Each number is 500 + 25 x the weight over its row's rms, rounded and kept within 0 to 999. Layers, rows and columns count from 0. Numbers have three digits each. The size before them is the row's rms in percent of the matrix's.

# up: layer 9 MLP up, 512x128, rms 0.198, rows 489-511, columns 0-63
# down: layer 9 MLP down (transposed), 512x128, rms 0.195, rows 489-511, columns 0-63
up489 095:539516444498522452529488489462493518523519523484453505510505520511498531447493467475508482512511534521494509482488516507491508546520532484482486498500499516540517522452484507494480524494535498
down489 093:443498476430507484535513537520555506474519528478491519506453506509515545523512502491497506520462484477522526501527538521457484527488521535493468501538513549488508451511483492481480533510564506
up490 101:489522518485509506498470524503478499465464515514539464527497508514496532513476499515539506493532518489492546495497532495476507452444530490502497506528499514496438533499467530459491485485485469
down490 095:445491478549513516448504484494525521501502477494470516493533496510434445491473542500480493563526485514524492526506514517510490486522509473526471570510486513518483430501559465506491476513473523
up491 099:528425503526496492479502501495506492456496521481475492502500475540493534501525528494485489503458515499505514518491550476438492475490510510458511487485498480474484520512532472530557497507468535
down491 094:539502536492495493523500474472489542511512459466529480501541490487553508456492500482526498520490508540467526486472483528570512546526546519478479535552496540522482504480487515498475510511510500
up492 105:524500505475500514515512490516523493519494496524520450499464502473484505533501463530522482514458505520503534496523508474466512520510520524463458538520516524490464465490503469534506523532501477
down492 101:498480503508508513517528511545513457509479506512514547467508538538510491529515560524458489500493567515520520495482497471530532494457510493511523512517485515527515502494506496485526467498453543
up493 106:533498471466512468494544480495456520507519502484514507496500511532476556487513483506568517484498494484528492471492530522447477474471482498510519495465508504520508520521512508534503458550543480
down493 101:480510515514454509433483477504500485494525534503469491494515475526459471450473512487502492467511467521494482493464531506501449469560461471518519528473464489503512500532505500516465506534460492
up494 102:501505429496510483536519472513485535492499481499518487495522514507530525506493564451505487501485494521491547493492487492512485461501483433520549504500484498513486549501467525495551484483487503
down494 100:456516494512456474505471465434495533488463474508478484524473465490483479495506501496448508462508521489469525461467476496511496524501540470511508494483544491460496517492495504465474525470473553
up495 099:500496489511510474480497510471490499481503499511466498511507475544494470571482522487502460526520514483477524546512512498523475459491460473471495521542512462471482542449475532466513490490506514
down495 096:514490492511523514495516522513531534466486496529482483539503535547482501493529500513474555508538471534469480472509484500519504449515491520505432490558516468509492521488523476487500543528489523
up496 107:485513486491512492497499518449502498514483508530478512518503498428487482502493479502526502476519466523502545539469476485460537543507507526470463505516501468565464573501509500517513527492484515
down496 115:494498528449479485499452500489516516503485523487491515507470499514493493521450521500520493528495457525494528485454518496496537466461494486503514581514446499503528536494517500481506480525499506
up497 104:485498522539506453488478481503494500484505513477479549486520481506506519517542479513527532510530480530513505540480470557523502486510458550475517507522489455470465544509447465474547531475476532
down497 106:501515495488554478487495544519494520500510500485476520488471484515472490490473483515500469521486479499483501505514476505522522553536526496517468533498500448515501494449503522490527490498507495
up498 104:524444468545449466492523484462510511443516500488481519509506522523522479513507533547504501503511518505508538502573486469521483487540533539502471508532473495519496499502530486483497511468471486
down498 101:492468503518537517500494506507459513522467493444549470474494511493525528498466457508456500512513494504485471533502537467494501461496477481473494528524507456453509481476507505507465516519506489
up499 099:556533504518559470548487513506514508491445494501493473506561524479515487469507485505523446474484514489487456516486484485502514456523481503472485480463501483482494493517516513522516530484481553
down499 096:470491551502548524472493505481498499505474493492492526510546492521463481522484497504505514527532475523491540527480516456489508525495496452522471513531495471485532494553509482500485497513472496
up500 109:517459503507514465517525510477491526503554498478498515505515517503488470494527463504525509475538493461513533542465498497502521501467490540505502464525505505485527527488484503564510507509487562
down500 103:455462546492491480523490494479531501511492513469518530508515511576510511520488563519516525494510492490461483478495512514543491494518500471493507509468506470553545531497546543536491511532494473
up501 095:483490475511523469463511517480499497511465494489484484498470514455472507532504519442529509459488529544515483465474516528534462518505497506498456531512490478520534494484500483550536501544512485
down501 098:430477469498522527486498473466534469503493505545469497512501462452502506497517454520503532503479467492497504528545483493484517478541482522461490517494516523472480530499485524477524500495520484
up502 099:482487459482488473519495551514499491516470472478465497523507502492518484501510519481467463495534495493489496513480493481504518482492483480485534511493525426514463468523488525491493516474519509
down502 095:493490532529456493513479493465551504503491506519494488475490550495486485489495468486518496514486470489506535489474488538519459552486567471493523537557493532495520520531483463505485498503524488
up503 114:475464500524493482514509483492510489454479533467476485509454493515554490494501519520504502497500475529514529498458509498539533531530461506503514525490496572513492460555482480460577440497501512
down503 115:518556531500509510468522516512483488507538507529511434547493517496528500482547477512495458502504495497517492558519461510500513472471509507484466544476480515515500492488510511496496507503458510
up504 103:516479493517533554507490468454489497518536521530494499531552508462508557488436505498471465516486488531541500539473525513460495473469501511482529552470518525536510491491498521499485472468485533
down504 106:520467527488494501503505489473498534505501432493512481528473521498453547477501542489475486483486502467531526547495486463505512490501469518479469509532515491480497545433524503547477510500501533
up505 105:534470542529513512506475462477450533559474469473476506486513507513524524490485524510544500497515467528484496524482492519482547462516485461514494494471498482509540507533498497484519493543494517
down505 111:502537436542484528479502478513517523528492508512532497482539475461477469480513473499513466477484435515489528504486537495466483505537560455521462545466510532516498503515466486492481567499509502
up506 106:509489463487496501499508525529466479490521471460467500492496520514488491542524494470536477473484502513511518470477501538517517490520491516501526526528488522495502474436520505466458522480471494
down506 106:471503514497527481492516533493553539506464535439485466505430511505530511475486524496496507466480584483507488519479543502512496464475496479525489457505483473476484485545512493487494512503462502
up507 095:547462521512555498493486496509516504493520486505528509539462493512499469467499504530501470506488435527526463515501515496512529491538543513513503472487514514510501479521524535521473536467495524
down507 099:492499517498499509520534511472512511538512513497451477489512496519538531523469499491504527569481479500496514496508469497504530471490456534499490516526452517500538493515465475483509508471493471
up508 111:511472490506518461490449508500494498508492480474477502519523490509563481521553539518495472474468515468510507476485532523524503540514479508524489501511533498529527530506494538502497568489500510
down508 109:511487509470474518456436505522500497517519484481473527509485484487507511494521476505539509526506507482453530522561499452503502548498511445503498484482503488471525516483491494480505501467522490
up509 103:507512526555443519513480495491498482493520481444525526503490508495500494521508485517505554545513469515525486488531455506513513512547474533508514498500510500481498516557511521493516480521489499
down509 114:457484497508488502535468543507482493524504510512474491524455484473506457441511504469491495498477504508458496482506463485557493540553501445500473461459540492491502460497452485535538508518479475
up510 098:482442526517510468497468494468447467499531524503495492514509536535547477498498492492502461504499491506487511499462472470474507487490500530472488503479461464514504513537488506437450506529502514
down510 102:495530484509529497504549482539478501510498485507517479520468538494489475554502503546461513535515511532490480505494507500440491520512531498532479498537498509520495474497548487446534549544532521
up511 091:506495502485486471494540500497494507491515478488463477437436536504511505519466510477526537477511459511491537549480503532494459488502469499499527485496505488485474516457459538474499498495467516
down511 096:512523463514558522518484537489505488499490491476533535463517504530473452500487536516517538475502486520512520497528551507477475474477508496464535487511497495510525516508526499502445470512519527